From a checkpoint of a small transformer trained on Wikipedia: RMSNorm before each block, normalized queries and keys.
Each number is 128 + 24 x the weight over the matrix's rms, rounded and kept within 0 to 255. Layers, rows and columns count from 0. Numbers have three digits each.

# o: layer 3 attention output (transposed), 256x256, rms 0.0545, rows 115-127,242-255, columns 192-223
# v: layer 3 attention value, 128x256, rms 0.0839, rows 115-127, columns 192-223
# gate: layer 3 MLP gate, 1280x256, rms 0.0986, rows 0-10, columns 192-223
# up: layer 3 MLP up, 1280x256, rms 0.0937, rows 0-10, columns 192-223
# down: layer 3 MLP down (transposed), 1280x256, rms 0.0823, rows 0-10, columns 192-223
o242:107115152128081140096144122117160152112126157136091132136114129114132115114119088095104151160129
v115:128147123116165147139066115079093159109146121097133130132152102039142147097141123130094097075091
o115:133099156154179099136119149108120123133167135111187096079148135140154145108127121123093143162171
o243:164134118135145149155105134141120155116136118149145113151097140163143144113153116175094119118157
v116:110101138136153098107153112162086133136175131103089104108091125126125113106156132092140094144107
o116:135156156154145119110084125106139115114109144123145110155114116164118144159149097156109107163139
o244:142169179137153126143137130146099129131127113108117099102112122158155145157108150161112111134106
v117:123122070102134119140140107114116067159139120101158133167102105174127121100062105141133146154125
o117:119092153148109154141146169135094133137191178111140133110137153162136117104089146099141100111152
o245:105097136140126094157104151116116125102145153164081112104133149135117126126131125122112098139127
v118:125165147158115117156094139183111148124102178107109161161128132103158178112104136120113145163122
o118:112095136110134124116128119141173089098155130125144140120140092129141174083116130086144161145120
o246:148126135112153180157155153118176162117129196124122194163120090117131165149100114113107133132138
v119:151155135132115146171116132132132129152096109132089180125127120075175157114115148115125172129136
o119:096121118133107147165118172144112102102118141109123122145154137165162103100128155117159152191102
o247:148131116107136165147147143134132158102124119155101150151156107075129177137111164110135157118145
v120:154124114123127149159080178156122134110106147133110129137167151136089095114086144102128079136156
o120:125136143160131132134096078149160085124146112184127110099104160114133141165130096111151134131090
o248:132150148122118128112108129100123124138132114153100102138150106073130162128138132110116152079138
v121:121085118128133125135137198128174100120134094156109095164123093131135120133132146125131131089166
o121:113142096106115100117103134099109114133175114153125141141123119139159118159101081098110118100105
o249:107152126118072094108143150113125124142181102121142125158167128097137114128155129119147121100130
v122:130083148150118127124145122103148118150136084134140148134138120111191127150135146126158156083151
o122:119109114128173078116150166103118160136137116136111117107140149121117124117132138130128127117102
o250:116120118103092106145158148113118134129186082152094133107147077141135090155104108138168120086133
v123:128136149151131111138129175153113167163105129123089137079110106097061127096115137148152131173151
o123:150173160182105145134143155122094098089122105124114120120167082147141088082107139160124114151089
o251:122100126123142146110077125149118134106120133095121158141178159122106105100149120128109109145120
v124:136100169147109121120102120129115157152130106117147148121094114144116116143125142141118124133126
o124:111122102150153109144122140126091110151116098141088106124156119122152127129165173161116118173114
o252:131106121155123137138109116118133099147139114136089148104115140129099099105094104095133131133104
v125:120118098123096145083124121115128126175160109145112136111088148097138124145122130116134112072123
o125:150137112124125168119148113171111128150128179141099107122117174150152119149110136106139135138096
o253:128131132165154118154135137093121121126134113161083107116103109135124108137111180171135149108105
v126:157124131130149138148141115169110098138117138090148105104149120142175160141161157142154084173113
o126:130147111106126131113146139133084143149108133111118134115131104123145106152107093117141162159139
o254:141183148167167156116119083106115122153096120149113140152067130144172112158112151104108112085167
v127:123161121108125134057159096183178093131089135143107136153112134137132069126142163104175142111093
o127:125151139153105139137128117139134125138097130090138122110114153182092171133134087148088123117087
o255:131146165089088135076159107124122161106120145102151115126143141107132144144108147114111126121133
gate0:148143154122125132133148137142099082143146086116125124125142106155140145147115143125132091142088
up0:097129114142124106080122126124109176170121149107095132144127141096184119140143152142127148149127
down0:135094103120181131108082140111151137160118170116161129148108137113143121089146092134091122157102
gate1:143124116113125117118106130115097155143112153110097103125121118119102107136104078164077146101122
up1:111135116162112129168102088104143158115147167139128136121117142109107119126102161101148149177128
down1:120126098111110133105125168157114143134142150136068139059120178141139109146151139067154123112108
gate2:132120118111126190139151121103098070095117122089032133173143093127146163188059123164070100089126
up2:128107103117173196151144110157105133056169061152060117163162092119126113172093129106067082080086
down2:102106119141142115151129141079103131103106112122041093131119101172121129131093114107060090110134
gate3:125132159100147119135069121139086097111109124153175105144109085158077130118142125111101132100131
up3:149130100173097118128127160153184145102135147118143154133148123155122102158153126157136144131138
down3:160140091118118097139159170129134128111157143107130093133127136097151154173167111123144103120097
gate4:162164108134197147136103107101106123106113106124163118108107116173068117165112127129139098149153
up4:109079143132129159110123154100134126119148140139105146157121129142121134164120147110167139063112
down4:131099158145105127112127118089170093158142098130144122138130159158132137154151113130170110130121
gate5:157116107129105162133113120161144159109104126113173138156162106132121145118145131124149116096165
up5:130135133143123167157170146094088125093127135089129136126178128133129135093147143106183125135104
down5:144146098148216093093117135154134124108164117145123119113148139119112123122167113124098103148132
gate6:134142117133149161074136088155128104118128084135098111126088094131124110161148113181139107135119
up6:133130104147132157109132103126076154145160139133169117073157120129070099091150106120119122125134
down6:127115130143054126129098122129134139105126116138109126147144152118115109111115113150119130136119
gate7:138147083088118117127080156143174129080139097114146129180134124128124134155146159141100117140097
up7:111130105131085129176118132117123121126111106140137137127128125113147123102119110140093131155140
down7:129152111088134116085117100161160127091145145096147118107142137124135131138140123118191132108104
gate8:128075111124130139120165148110144154132131055123144141175141128126147107147116129123105128127121
up8:151115139134169139111131151121107128117112177131138127181178113169093133157113165113137130124130
down8:123134121109121174104150077130093135122120154117093130126129070110113106136155125125133138132095
gate9:131163141095131112134131134127149144112166101157105150140093142151100172092136159139138143156144
up9:122120127144137126157062124167124130148076143109154120096141122105130137117183143125121099141140
down9:143123152152121104144110091114098122144086095137152119109117116127137095166142064115126123102123
gate10:133143150140141187106146135119113162124155163155141092115102120127072131166103129107121128130122
up10:143089146130172129161117078152165141099118082160120098107104122141106105077161098153126101151106
down10:163170137129139111124127112143131139127146138118149106109113137113128113123117107150138128122127